Weights of a small transformer language model.
Size: 11 layers, width 96, 3 heads of 32, 1.11M parameters.
Training: a variant of SOAP for these matrices, 117M tokens, 3571 steps.
Each number is 128 + 32 x the weight over its row's rms, rounded and kept within 0 to 255. Layers, rows and columns count from 0. Numbers have three digits each. The size before them is the row's rms in percent of the matrix's.

# gate: layer 5 MLP gate, 192x96, rms 0.26, rows 133-178, columns 0-95
# up: layer 5 MLP up, 192x96, rms 0.243, rows 133-178, columns 0-95
# down: layer 5 MLP down (transposed), 192x96, rms 0.235, rows 133-178, columns 0-95
gate133 096:133108120054146107116107122123100141082141162159109075158134155097101106139136178094110096135145096149205114155131142116106104134110136121117162091162142122096171087113218107084089159136130126080171143121143176122037063091092106153063089135151122128158188129159118127180098117156139130098
up133 101:107152108086118134113163208121129126130172111188136145144144110075203163158119124129134103149174179140095103134118089149123153158177133113171132137105178083169069097180105158099123141128117096155134162170115130101196098133121131108167130164158141192146067120063133176094132092155145168170
down133 102:122135128082130077158098134070143096156108134155107143091123159171136141147094092119116083158148144075117131161140150186190146073142112189179133119106146092100130180168183081185137139103073141147072128152131080120089094117092125130095151135192108144100130080171136107210123088121115129147
gate134 096:087140132094132108070127103121169097149162140148118157114224131176122162135132074097144103154137123159110052125180144181095151157134098059148165129095123095146094106129144142115197146078205123087136148111099149124124136118106088122110107145089139132116109176128084078135108092135214140127
up134 093:085153073159116182177177173167088123114088160086124175163117078160156114158159103139195118129172142115165097060091078136110088043138153089144112149180137145132198130136156096077116108168091105124121140116148098080147158112152127114140156130123121147103119147191141132130154166107138132166
down134 101:120152101107104118167187128140114092117105085131196141135144124188121135100086109148099155081170094124151149107156147156122185121089071113123148173119169115063129125120118133095110134097077106194159115079141147144130136135065111180114089112071120144080184144134145218124141098067098109151
gate135 094:132148076136136069105131112093103155072084135132086076159137128150139149099124142122162157158093124151122182129093144164152127153128156178103132072114121121176141097124131186193124099141166152107088177095073133094112105149088138141117174207146145146144174111080151117106131090113155162229
up135 104:186134125134143174138131159114155053140099140121146184131140144135068129132111132137130088174120136109142146061141090092051134155136092114149123143125170164106126087136091091191159148191121126080119089095173151116088125105129115206170127098110128166127119121116217188121142106178140104161
down135 099:125080185087093113105112113139117084133101161127138117182132145194152087160175087091104126162125061100115129133121094160051135123143097136154209075183110145194162135090158128101104158157105122113134117141129155154123087127139187142142171112160145133171082113066166121139165090136180133128
gate136 098:154087088154146101092146148134142050099177186169150103099135115140146151085141091138199148098184086088081113119127173116165168140157129075129100097159129091136159160131125135123121116119090169090137177149139050141146116155085152119164164109141173120206170151132116082152150117142180119098
up136 105:151195061092107152130114139139152082158084103169160174148089130104080095137098099093085110083097124146110149140091078164108076141136115102167132115087063165145106068154131137115098148116159166126144134091145073122065081100124113084127135137109176143141079152114113089057089135131163133081
down136 101:124121149116136115074095151141111093152183109131158089110090087116064129165146081164125154149142138146102151128184092166151141129065139160077123117158091169101145099102146114121192127097154156152141081144135118082156150135073225131112152125100103062115160126071155141149135037152131147126
gate137 096:140114155099154120165109129182132127132110099123150152100117130101168195111153083033129129072143124103175151168110183098164135096085134158164148143187131146070112061145085154087098121124148128144110155156136202125089117112086126102076136120191123089103091153101136168120121093136189160145
up137 103:152154075125157120142170153091161140125110158114161145128097160088077169072146093176133127109122153158124174099145149127112081166162090082138082219195159181078165116133098174117100132125150163086113098101157144137098134200128115129145135123061203153102099115143161124120139113112160102141
down137 097:129118176124197129190167167149110129125125190132097140105122133095157130100097137137075124097149084091092176253201142162164178116181108132097110117142159064130090153142136154127130131144150135108134137152107125110084158144156162128108120103123113127152140159101186100100198102103147138101
gate138 101:128113131089115135108172143103160110132160115138155096120129144146098047168125137124045153098090098142129162109179133214116177126127156113112202113113099107137156186132116091077146143098172184153156124160147122129121172118160097149149121156060108122164107163154113117172139141189105054157
up138 099:134106167205193096118157170109096160119123127135198137098063147120115120135135097177150156177159148144121126135162116095113147104136135196092131068131109138151119128098104119095186194128093140142109151173151103136066136133091125094159124156159155134061133121119063076101171097118184160105
down138 100:100156146106100142070167152102101119167130119095114154177207214178108138064102154114096141148099190177115198133102075156177108161106189165086134107140083101140107092137168142131166122117148091151132113141136145181136153131150138147125112122110101113198185169150119163135149128113144110123
gate139 104:125107185142104111134136149196143155142143137148185128095152133087118128054120203149135122153121146106150067162155139154176143134139146125171132116111112171148105104142131163163222094113105139060099137136159041164157111139149136152113192116118142132184109111092116077143165120090125074101
up139 094:158125088146145141079100177172082190152137169143093070184098142138147124146140131111103097098081155145052119151129099126145110120186104164153152103107111153128113103165124145163142117103057189137140140065094102143109088113138176129145070152113178152127158108058126188121123178130164103108
down139 094:098117162074104166165150124120067186095161175119123075098133128122133125195173062104131137142134123149151116047138137095159075188167145136140076147112128102090180090128190138128086115168097156140115139125089107136119100127143102153125107116141140142099146059189153113084138139130204121150
gate140 111:099117150125165108117053127172142092178101165142116134153109111063094107137154131061122202187124114155150113106120128179155068107159095208141110171195110119111167150089145171124119086098082143113128158145090118131159102135086093155158110127109086117143163095097132134143098055110116129099
up140 101:180110137084154094129097115095170195106108185132153077139153150116118087108140153150099129204111141108096083129157142082108155156127090176049158163092106137103152086140099131092113110168130067129157142097094079132178170161146147121103077119142107149180144166155141077179097159157111142126
down140 097:071131143129202125101092097078070118225115136151155115177151053123063122104109121147194172117129109104152143166172150156115142134160139166070184147086112133122124099135141135137148102165134118103112147055089139165169130120106133122090111112080168114143106134155123174144140129138181143169
gate141 098:168113098176134039136154056153112144100149092113118125137132116128105195160129154078118107133129096138117092164160140145105112210175187189110129116111103122064162088111089161093138140141100100123118076129124078145132103162117076121145165080108110110111132136169086136083107164172168175146
up141 100:123154188125134143114118125107148160151143041117143145170134146117127135133167089180150079116090099160141123130031094192151159172114150160143146095120126118154125084124083106120134100118119118165111115095162108145145212043118120099120126061117093092102120076130146101078153190105124110108
down141 099:096172188114156133102196100079174092171142124185152142118136150125116015084139101165148104129142095161183092124112108105090102116150164169117158107145116169124162161152102150155118156123123118126155174140095131133123125121157160153165105185116068180143088144117155170164098083136121088173
gate142 100:137167088168084136111137166075111093137127142178154170101146155092130129123164137169129145169106138162131155123100145148141094124117154168091098111104121121100165172216138136092115134139112143118082119139144092098193119144092032098098173141102180146034117163145125084148058128157118154118
up142 093:103142094074158121178102164100123093136131134118164115160138210173121140100119128123166136203173101179138120110104133157111223129127110097148094131124108156094205130130205125176140119140181132130143171147151085198157133156085091112132121118117119132117103091183161120084114097125089107105
down142 099:145150206136137105104103136120161154133137139175178132125188163121132098149153180125101143201107152142158166197166110148149072163184182146102164182171144144100120111149131102103091134122086125123106147104131146131118115165090056129162104115154111185096198128084198135140112106095118099113
gate143 095:148123184132169132141116124122144136138123145150104115118164141135101131168079112125108126145147096134114076141090144102150164096130142131144173095118157144183154071198075140159144102193128151028153157062121170128151158132157070163092056155098152158194136167122161084126114095163170131124
up143 099:130135138107109075191117104108149097124105102128118109104125033147155152158157130185084101138115117189164137074125146153130152171106193144121114144127112125070137140107119192079101138094117146124205050153150114076141136140182159179102108150086148120111126144134104178158163133188100131117
down143 103:097130064128167177143116177107103158124145125189142157111145189139116079119094159120114076214185048115144076138079142103118145090141114074095127103142111108148154151081096117125099106118116139168136131152159074129144169123173154177145115152088172105128182110132149100142123118178152125186
gate144 103:124095160121027109154193109188128108113091178156154172132136124132155166139133153110123159095126076116149125076176112168136193160102143160101089145165114114177110151083162071125157123145162135131138147119074096098117087110179150111129145141133100089166167103136155078067153088123168099107
up144 097:152093118201110084138137107154161099113119105150076115171072145130135114129152083097114073132129105127223108186130105154105126139162122119133152134090125058157063142155107066103119187182233146167138110146148124125155145119126189119112131141164126168118108125168103135097127117140163150140
down144 099:179150097151104091155048120117169112093151147095091079086206128076153195162125130081100131154157168143092137093132118116113064145183130122147138162127073107154106091163110116111150168144117123128123125123159072182096108103116121086101099152121129123112163123066126125091141192084082095115
gate145 096:164119076122150156109074120113121074082146132137042117117047129141160153180095131145112080105108143093116063099134119101111150099160143179120157158084127134108113138084197154096135118135117096093070108129110162174097137148085167159085164072151140132152087157128146116058115138160111160152
up145 094:117144127127126126158150105134161132091136124150082137102093147129130088157190143173149097054089146135111141151070134141138152125151146099069110179115145108141051123143170173119160119092136065124105088079156099106110092162169142119095144079125047154109096131100072111128087171153118174206
down145 093:152100143153124116140073168118098085188157128150155093150117057095135117128154094125115101147054166093117085164114140078155095106171094096068146139114127128172117117129075171119081148123081139140157103131078169111155074106113201131074141136121115126103156144058143104150098133153136177189
gate146 097:169131137137121139127146153113096211115118131148087082127055117138133117057160094121160089135149184079102126145086103174136107134122186138107126133126176098111163134115164183130086184078117140149155161105103146064152152141142158096154150097172128195087095084095090110160123171161104174136
up146 102:109180093124119102040126141178130130094147101133106173094135130024139127098107103129155102196133121151124075147139167119127116094209110131077161113158178168080175109120184103120145172124094096193125097117113116102104125176118128081139130103137140182119171143109136123157143143088155144120
down146 100:100156123106089148154107194113095069175132147121127112174138131156138172174157144152175089054120131158156146142121177130078127131170099090102125103117060168142132096120065171113125106119134105053067110096164090148146083084080156113133152151129160134180123161138155180103145133145100090157
gate147 107:144120123144146136167134128163141125077073160101151139141093174106138103134167121117144157140129160075117095115098169126110178129118177124173115136124160120141099139150144120157042117172124110134219049108138135087129086085090093124151150087211108115130150088151065142095157088162095180163
up147 102:148170138116078163111198085112164079162110122165148165143176097161093123167170200141151086080109125127128130116141175118103070151173152112121159120139074137133157088135142115125091135115102157137163125106147155146217111084153080080074112186100134125182112125152156122152157092091143086143
down147 104:159085200100098109096084131199133110121116149086094111147116179102124126127186107157100168120134169164128050103210154176117131137140137147088107144093153083163109134132161077132135104189133172141136180159168108077077128144125107109082143179109113113144117126111119128118075113115191163140
gate148 091:177140144129053141124091162130105093099079160144123181110107183144182136118100105061104143102158095120180104131199115077197066102152117081085166117145108130123062085100113085107162135147107121130177164145159102139144103120127139107115088123141120128086108097189104114105141096149182102139
up148 101:085143140158160106161130161146101144144138156100155131150132119163181096160123139141121084182124154124070078132059162120117126107037156109164171153113123069121110130107067089169080080131187145117096190167136144207095144100116136136141167152138147102094145154151144102169142062143141132138
down148 096:188104110100075212095126168100118173163127087164140090115140147143123140134164124125168140111129136147112104149054128122136156086099132135091083101091169123085172113160201164096140131100134143076132149101124185133161107188140104162124177197114158147127141118132154168083132049154142131156
gate149 102:125071113156157121081199091076149140159145129089088110104209094130166162082157132095154035143123130101181126121140152173142149143160113138095062086116085085077126144096139124116143142084063178160160140125128134131108129112152139073101164107160151130129084137134093105123089097155117109095
up149 096:123149183200117172136177187086105138147113144151049153122077082154124131168153105130114166115085115104142118112150141129109122090107146154099163197130153191106127135146069125093111059077122126120108115122130102128072111134080098144203119171076105122136162128141154167157098123154104077105
down149 096:152074089139116142141131095137151173122076115200140104121164123158146135094118086105129161176180135128122012110110168109129143157077129103169115133157103153084052196105169104171112131164116189140159103116115122117096169088116139078160103146146159122144052125120143111141114132154134145145
gate150 112:112148221129117089120133042131106176097099100173161097131141141101093136151113127161082098119178117145150152149118110123118161136093196174126103042120113162154162109113143158077105131058127129165146070123103115116171119153127124131126128129167139152130161125130071094074145129129205152172
up150 111:135124105175161044159077152157148179121135136162136160130102101096184112140113188088171068127095191107198130169087096179130117156116133159115115153154131112128112138124076096115173133108052129070129190078131103138119130139103151142120132160122098113098092085099133181167159133098158129148
down150 104:123120125212130117110122069122139114187079120141150163169140177170115105125110097160188122061205060105153095134117126120061124171134132155091142122114081144133164059129135128165154143133161151148083117128184116136165112098117105130113126160110090167134096083148105106050104122120167140157
gate151 104:129106123093107171121186130148131155111160096069189094073132108149133144070132073091130156126136067120107117118102153075071110152139106107128115101177147123136183124133098122100117180101123082181114157182128107101122142140210109100119081150146158111147134080203115150138106195132153153181
up151 103:126136019102101112182051098105143157113087137107155123156117170148103138060116095092121140132137105137082175096163102082128113133140123179099100134088133153080150130149129148173104108078056086150089087128162120103077187096122107166137125114160157140155205111114141123107101113143125118131
down151 096:122063130145118157177067102107147149142164120149101068150090132180136048186116093104185125114159187122072120146156143118132121149228162118137110146080129065065131137096137148142072089146133153150164104106137165148119155092157111148160158135101146087108128113134117126142093079096144147123
gate152 106:192089122150124111137146159125102103107137146089131119128132167111164116127091163133150121121132138159119089085114119104125157119133199140093126131158148102083122117107157139170123133109138130133042145107181126171151141138115206243159135084121120076139102173204116117064110130152049099128
up152 106:120117117109109074116103137153197141124170126154125145144126139134133114164164143076178106126139115139152140173174146126062160157114132116138165192125125111172132115142104129109207119222116160173091076111104153128130061146063123152140136198142179190132145136121118199140115110133108086161
down152 103:117155125152123098156109110195080090112106096097154093134130143133103165118145121139095137191200094131105107115115127121144095194096156148097122139142129111158128073136224107143083114130126131127196121157080167090105168100101138117149134109164115071146135203148127130166036105137143092170
gate153 098:101082111131147105145110181073117151105182135096119122162122131155103176115067134122125119106092141104127123090143117170142166107124093184123111141094132101161112104104158129112148069132141099157059201082117204111146162116115198127140097096129158185135076107181135169102083063097090105109
up153 097:120169126130104113066164170144094128123117199075135132188109141114088139149181146117121156126174094231140153158080098126140102140099175137181102104119171110104123132111118108118081086128134132144115164102165165083137084077155152152156142104133107088119103154072064147110142089186110175143
down153 098:121147160079096122120089151075202137126162135155118102068125107162176074111156157125158158124102103171207132099151163143106193148128104088204170063148171110096085143158102161134117149129157091102125081139136157185140148117153100168123117165136152141134169115066135137156094149173109127132
gate154 094:120178057128122098028151093142168102123119181098113120169094184113201147138158083134128121092136128073154164101123127200103119132159118123167123140133144193136194119133125112170092163129123147150142131121106123073132148180147161112086133109130157044141136129122060089123147144131140124116
up154 091:117125135101174104153092142151102113130131136109108149128097111150159145132111156180128212144084120170143080131174137158121153145176113132097194130127078184092095153169198106105078161121121112064139163110152151105119080105160166163154192164150040127116095118100099148102112106110130116067
down154 095:143140200110127111175108182167118179169136161084073155132167172167096167091102133106082134123165157070084159124078116148061136184094137155106104141173123097092139110136117152121132162151109097185171123173121065178139096146127078144104184105104125129133102086131146115117166165156097121145
gate155 102:059099147162165124098057092062102100181151222131117139086117138132122105070142187116126171074149131062107109121159190137139102096129094146135189124175146114107085117077116129137102166063137127129117098118147114149135143097159139126146143138102122090084190140111141130156161096099119144128
up155 103:095168113087141118084169079161144091188074172115142128144111145132043097154091039095175115125189111093147175107125148153176110149078177116113107117116164108129098085143126100111106167115146133186149098103114152169109174129150124061065134139178155119108126133133160152153153116126114128150
down155 098:166153103133179164134168094158140118077125170110142088111093165168127082164080091150131098171134150174194072144130089115094171175174163135179122160135140149164145136154138146154089087175108091143136143133139094109125161102116129169120161187135193130133183111157148091099074082173131168162
gate156 099:144139152135140130071095092152158143214113107114068125116091139166150151066164119124154113083171077089114136154128163120109109116140090139184123036142152102081183139104069157111157100091135118147145136162073178153132095115097074106103146108170165165163114117084121134162108106103130094094
up156 102:118080090141098129177138104154113111100173080173119127075160134123153144147155120197102134152147121121146120135173106089088114073063180133158174112104161113169131160131126221154069120131080087113126132130157106181131149123112094142086158115147072152144120174098143168089101080107193109147
down156 099:115169181123071115101196138100122173179129119154114206121178144198093127098133158043109131098115142145099149110168139153128144169079112148143115115122137041154140193139133176138108153119075148118101164082144151177151125151135172065141089119141120156161129142122131093091125084120132128134
gate157 096:150102133081115120087192107115099073156120079111097093121081120146172183131154128121120120125092144120091166073091091142113143135114208154155147126068142140099186164132113130137132115121151216196118146085137140086111174162155183139119166085088148176091147113150143169146122066136135142114
up157 094:086114159114163153196065118097109119140095138156142109088122139090107165101091065072132159111162159148125163129127124174176173117143112076124097159171126123116117102125129126172113170132134118173111142105094064072113148177109098172122104192141143112186081168093096148089060161152165107106
down157 100:146123078079089125107090089115094115073104057074152066131156163158240137130124095172081156140146137110100167099161159153120120128163130120110135147058147128129130090110157133100168145148161136158064076131159066160122163105094118133120116167112089128141126156116171152185138134133127096130
gate158 107:137120148168136108172124137146112147055124097144184148132124148172143122157074130129103104105134142149152084118121119147127140115130138171168091077132097095119215140093063073139116086120137115122149103161157035117151134108084083105180113132146086127165106172156076097160143198146154171177
up158 107:141080112149116168096163105124112183128127086139119113042113139060147174158181128113146089070069106123090165146106103117146102147124133126132123100174109140119131165156175098128143161165100088179112133101047142129131127074124127128145124058086126149078087116175207129156151112149094103146
down158 108:142157184136134128056143110150151124136153089173098145139141121143128176148151154073130114098086115177099149198172120135118149074090177129087036135102152130151082130114063167152117181095133146163118182117104148091163171116105105121149165154103135181142115084080102105105106161108129091084
gate159 101:121110071131094112183122100063130150079123160148138125146076199191122141077144146118141117115119104113111112097132143129168156165124072127162179121123173137137137109163139154117148194181113069144169114107165172165118115212118169133172107128084165161125183146171120129107171136106107116189
up159 106:121113158110117175095099074105159074186107125093132111163171110161098145156019147150060091144158146137120138120077147165085155161083146133120133122101144128139174136172126128132111117069105135077110181098112149191124163155170106109104106110045117087137134157128154146102103131112139096081
down159 102:144122152117171090081168188155162174133128070167132144142180055155088178151128134082179072060147137109107086136144178122162097094092113166163083108091129095117170107116121109131117130145134112102098130184087143105150065145098162147122144135118157133130128074105119181108134141176132077081
gate160 096:125108158097038071164184105128130119159053155141062137168108134145123144093093118160094107059152155113145145137154154123072140131143144153094091090140121107179171120111113158133143140138063141139136062101181121145128175106131199120137090147191104131102092116108150103192140120134137121159
up160 091:162107148127178161108133141084129102166107130119156111146067124142125081129140118098104157112144176115069097095066107073110105118104181095095132085177170058178145071129103130089159120108076108151110121144162127129111184140147181086138077163099146162146150149142105077161089088054121132119
down160 094:140106156147091113154165174152105142109071160055118116151194171113154147096181151077101121100166087118141129154105136091137114152153115104120164098075113099155073121146117093144083090099130162154102131140130161150161109050181092130120129133177126123129108150202179076149144090134081185098
gate161 099:124109112144161131135123147149122150160132141148077114133130084129212141059148155083195085120154166084125125098076168186142058087125208135192137091117118118120104072153106071118166122120170097101132140079125153087135134146116159107178148158182132073103159130119102100131155141131145114102
up161 099:115110147129145087200106123176079116084137115096159155204155100105132133103107078093135108078120112150082116138120186127080101125137146143111137128057113149139078132149091085112136061108192113109055143085154122079114127144118128096151122190138078099138154183175138134136178148176123129147
down161 104:101118131124177176162124118141102138096083120116173170197161137159128211118067115142187129088084067176127096204106164107132150142168139082140143174133112182083137150114132162127141126198162152077087159142107133160137113119111089141127052151123138093139127126113110089121157132157156102117
gate162 101:104138133136049107103155140121124150113117105151122151072148103058119121129127200186116102108158107132117131061086095157135132183084121134138095113056167151168124166172119126162130111133154152108148109194161157132207138134188126093103101134179174115148141069112124089121089093133126155174
up162 105:120187137197146084097092104144163147124160119099148158142161107150145139138113135129186065120170126127172110130106180125155070136133095034124084122149148122116104093104147140109141107152104140077098079117111152090158109188114099126133109127130140119065186098121111119073079064058162140111
down162 107:142149112105164149118131112154199144102104147150129109149165110082162107105148157131145146119108080154119147124135110121116156131158220092087157098186142097175085103108133163154131123146100069178147119164196152139180145157086149154136140091135130096062147071073107115068184118080127138081
gate163 099:121131113141123151150133088108167116062110135139119081123091167088156086122101131085126165103173151194112126141136136165174108158121181126123164114146164147109145129022098183114160116147078137077113098103136121162086128162186116162187210177135135102178152096128166161157133130110148109107
up163 103:168120158090110129162188124173105108096160173114115087140103109127165103150135107132155127111075100091167170062109144105114055171125137144118076191141146103117073106125091123140074114141074152135192171101145131103095118132162114049179127131136132105160120123144099089114101154047112156157
down163 098:217126114135148122095093101175149179187139063163147138160107121071182051120126095104133149124066158138171107168149125107120144094149085120070126112094151125152152117144129146087124112073167107205125135162155095126149086126077141120144121108169135112109143055151157146129146076116130107149
gate164 098:123081114116119090118114088127130114151121146059150111102139218114174156094108149043164152094094129151123162126180133116145110131112126148093146083150143057109121098162155077088134111171089137140125138072038144100144157164145151194091096116121129088159132102124114148128099084165135086089
up164 097:108081171135178140131119116133153174094175136138073143126160128108127158066128111147117118142164070153139174161129137127156176156136153122116125122155121107144037094122097119220107117205098138117129141089120096087169186126109179201107111125113104136133080130161094109116120106153157152204
down164 099:130131107172127135151122133131058195125177168101152086129102130165151117171121188155107138134086117130172149139108125126132114103162143120156149119118149188098161091140135150093152152135121172141074128168047168156143063179135156097113108153092098024211135124100133136174122137134090138127
gate165 093:139134131138174101140082099178110172152118164134123047080128139152164155103086114123138131134138092124134138145163158119134122073099124140115100073081205138158165112182131181139160137084148094095141162154150145155131089086153153066166128101135114168148140161085166092107033185088115115141
up165 096:152149119139188178142131165114119107107168102140102096112073167127142120139159145152087145126156146134144088152137133137071105143116094155153107149124107163099127128100069071092159140161165186095148115107133106067133191120087143195180135091152086116229105140147109062088132116131116188103
down165 095:165112155139124125167152103143128154113069183077208104108155111198151114130075163139158125158093144069110111090112167115160148146193142107111157103098154147116173107148100146149062107167145137113125146136142135134143143110155093135116141132120184112096168158071104186071173114075195158151
gate166 095:156104147173140174162166170150088116174089107154109117140097136131144124126101106177146074086177115141073127141102128116144158038147078131168174145137186185174136131086072139089056153147148141058148114087184125164116134124096183104120136128118108154083162152149130118093122135106093128137
up166 099:181148159117142168110160078078140118164103157211163128164096064127044146110125094137162096138119149157140138155114144102087154127129119063113134116133055130107135085092163068025146099115112087137121130096115110130133100113087139183138139138140096102124063129111152106136130154166154122098
down166 100:082167147126149162115193147076141112120084136074132113093110127100123194130141118140152128149082192157092104181132126128156139096163135188129149113141057094168120150159144122200130100173125096189128103121112107091109136197071074167066110114139121100136178105145135139155073148123131141156
gate167 099:171086147113164113111143127100162163116128144153143167145089149114194113103116158131109152096169143085112111147174091090100158137159083098099096100134118108153116171056140171178165156111154087134091193110105142121131158087090157158057149145088047123126136116154069161121158159131189093093
up167 099:107133186117086136107140118234140098181150102086124178124100088126078094146113167110116190160085120138109195114149164109166152054133060141161132111143137126190108181149170108128130114099128127125098143137146114165118132137167127083060093143128139140141117141091148088120119166168088083110
down167 092:126197143080081138146135104116140147137174127166105135124137117140176121175178149102121141077149136127180059131087115134153120153087128107111102177202169157147093186133121143115046098059124087104119160130146131112122129160093108185124111120128128122079215117110134132097102129091132056132
gate168 101:175076089149138096096090115198083134114182114155106155199166160184140119135137089172149123155123181135106146124102102210105108114147125176134121128148188150108107130153090119137108088128149108114120093155140103093131187172122081103153128152119069118144161138178186128166099109170134061133
up168 102:164092196113130215184156088110081122119117120181138106176153118102080095145155108131130143144150157077139094151151168159122128160130147097113156070071142138142121106123094153115147175094094149080104125123058132109113062112112180136127162162166109083079135109085111122082134158130073160159
down168 103:099123102118117173134128177110090154093131119136064061123147127166067159088119097176099157129104136119101171165133126125089139118131117176161039111132151120099088176118091118147152133075117146115205052164106126095173120161115143061121105102120155144126138142151150110071147155123140061167
gate169 098:182149132122122093085120163122125103084148203065108146114148107143109062141168123106085168134140201140125164073193123121064121079102110116142136151120130104119086088133144174178175087111105150126079125084136096113068161114130152164151152138103054108155128135142130173157129147171126126083
up169 096:087124069158140071199163130115124142169140139152124098065094071140203134139153155135158105109107105121110171117059088180120134095153128167171150115147106150172178084120204154145132105122135130136117171114118122190130126116110096143083127117164195185137101173140145129090128126085166105110
down169 099:132098122132143116129170177134148077083101140099095079159116111125106102044120134143104161119112172175083081140141111130087084103202164110087093158144126166132080161115169129126146065141155115039151157153188104108150159104123128127195147130122091165116159133182132178135105119154086125136
gate170 097:100088141140117107127090159103087123101088151112104125063108075177181101124076162107110120171110184102116117107067165071107108114146080162095133177116093161145139077104083121138165143170092112102140156098137162130057184104108126162134178102135122186140125095102156168156133123124151099197
up170 102:108145146092105142082164070116127104107138073153125087136126194100117118134105119097084158136167100150060209147166151113096065155078103084108121137164124160135169145152083081133057129165110101120155096157097135081154091103196161154139135135161060132098117124158153145115118118168132140170
down170 100:108084135100154160099125065118171136095127124078090113173190142105075154156110145188136130174170120093156100163102078144104160107038122084144158117158085152144179159127118108125163133122117111116109146196149150139142052125130029111117135149145111110165152129086078151132107142148113126134
gate171 095:185146070127118079084097139137160098136151151127142152151216115123177128147118110086172136139117122118166161147118130096133175127127066158122155106150141115074102118121169149078143129200118165143102102108116074141125129108113121144134194122136086104129163130176162064114153173141100018124
up171 097:106136074158105084121068099119114071105090080132098112154126157107108156129161127106061146155087136152133120144149105128088098157110167174167111145144115173165125106136146106131145147152206136087122089124209159149078090115150106124145106076107140148204097119225130075120131120150141151162
down171 098:186121129115153162156124130098089127148122123158138147106100105150118135161131154133127123127114131090127140140131109122106123095160100132103091151092138149119143125158081119111140120098116128150115162125061133126102139121162130135141095163100174173116144113165153000105109127155142095131
gate172 103:164067127116108106106136087130156155163127121137152197140137174127160155158163141151067116146127124126118051181140158152157124153112156131154201174142064083126143106113099094142087166143118116138123127062129080147111104126131126128080097175094104165162214089179124128158192092097128110132
up172 094:112171159135116158109115137172086121092136114128129101096115235148135170116121121157129137077163186091171160124077129160161112071118127198082162146116155132107138157125068134104101123091124147060158089126168178136131157119147111160135110151104139086150084139186195114108130075148086153151
down172 105:104091103135148138088119109144133168152117124119138098128090124099151148075169185077143105166165117148109101157140086133145098152103124075119044139163098119156205105173161078099114112090153184176133179126109156099126125069132125144089111073123050164121130165126082191102142160169132126134
gate173 109:131182137153129147172101056050117087181117162109124149120141111111122115140134128182157183118142145156092123163123126110174061069098120135133132167184217081132119126102129109066121121050091139129130149171128126108151136112169098099139157123100137096140151057109154124103140152089182110129
up173 101:111125179136176117079126175135083122167186174091165156118186110118147104139122156165058094162125190108104092090127148122081099136137168087152178100109170081095105105094180165141052100168139123074112108101155115118098133073153140148103126130123171140145160124099090154156105099145129076139
down173 104:191141166108132143119107097138108126170102104149113116132160164122180109131091111105158105154145071052105164095091120067108064104129122101069127197167168061105110122120120138071126161089066109083157143116168126135130107074157143086079149134160076128096142114100172086149121108118162152142
gate174 092:133135146111122093119149161108164135139104130102110101142102111102126133124128083087120121127193161195157149112113128187152130178122103137155156145123147137093076080074150142155169075169076143095079093102075121180129112122098077110152040093096131108073096118163119083128136108134048073152
up174 097:112120192140118147139134120145140156067151153121065183180101119121114118123207153119173156145145132108142142127120088104113079125121150135122138103122142081122121186136127162091127023181175079174137141135168160115110162103159071069070136114141139142143178112163084112118071137169135111102
down174 103:167096100161158122173088122089067105174114146115093156144108077124129044156110135166106146160153109206104133128138081135115111124087191099111141107169120136131118114115165108079132106139089130158118174178131102124123121170131157056147055135111159177115175123103130131082148114048152112095
gate175 099:112160101141107101049200110084108148136107120089124140133125103143131088132136090115059121105136150146151107080061132092109182142165164122183153119112136084208104154150166134099175161164098046124120138171087167113184132098115098130133113131131157124147131147082120138103129111150046161119
up175 103:141094187184071119122142188146142127170129051169049139167057175154146115150122144125113122128141119141157095222109120153173137145155118100129103134226092101130160141101112126124144123170052135143109107147128159123113117083130051118147123139107105110126138142119129181132134149129097128140
down175 102:187100149176160139157164082175135147178160098086103118071115179093133130068105150153192078143103110101124125102120176125134128191163116152102194156164121180150183174152107100144064173155129154126076142136124116115124110121142103131125111152133104145069140189084129095091150123094120162145
gate176 094:110125095103206197162121137131164149114068138143118116174100124075117139113110097137068100172079138107101081156150186151134181075087129159173099127145176105100163154091123142089159120158113161128166073166183160148108142155094153153160119145131137151113150148176128089169142133162134202133
up176 107:119058094109148115163144159119129075116141114114201166098086124123135105084030103073127112106116137133107094110128090176138183111125114118101142117117081137104127205103117155084179081128129133195113082134133151085081153135115119062167156162144137122149101178068112121155133084112126120127
down176 100:130118120135118094079059105177141163150095154169151139106168131135147126193118078146134208119125112080106153127145148157119115135176148159100135130175133113125098094122184127081131120204106048173218142095145108151151129162108127132108065129165097139118155058132107136100147179141124133131
gate177 099:099161096125168105077167114120087138133052194085117070073080142132162111156152170138120201078166113134086118106117162076183153149128113104116037118120118122130168157075133120154128119133141096114143157123100103136136123095162105135168121156108131100126130103100176144065107192153163157136
up177 095:169109155108145145164173089138146101102083132115176170037159067118068149171063127105135121176168138136115143137160068135115144165158184103143168080177163160101095125135126127111126089078152129146130113086138194128120128198140082103132149129122153149160118170104167092131148165146161129159
down177 099:182145040149099182139103131079080161159133144071149119101127116130132099086152144099126153126171157130107091081113118150078116190108077128133162128091177208060096105193135179135199127175131140091137134115181134135139089095165127129141114081141101119113140131173120156155146123129140119133
gate178 109:062107141072135170094120118138189114120141121159145130108143088098134142099158178117112112159180143111144137157153172070152162085058129147179088108120143199114108149114055153173118098055100143186127119137175084087135133134140139114053124086074101097123114089114146111148111150125106104121
up178 100:115111126118133139193102110169170118146169121138123140146091175203138115146134108129177132110144111162085136114139094094188104147168164165120096174123143089136117120096161160111145148155140170108075142098138105103135065164074078170061188119145072194174135114127082124158133133125206125149
down178 105:104148182092104097109105096112109166148141139148133103147159141184145233134106136126102138124108162124120144098093130124110167084085199127157141101074132141131160154142107191147099152119139143200119136132130131126116142159156112129131152133121084118125116191068194043148127166126127090040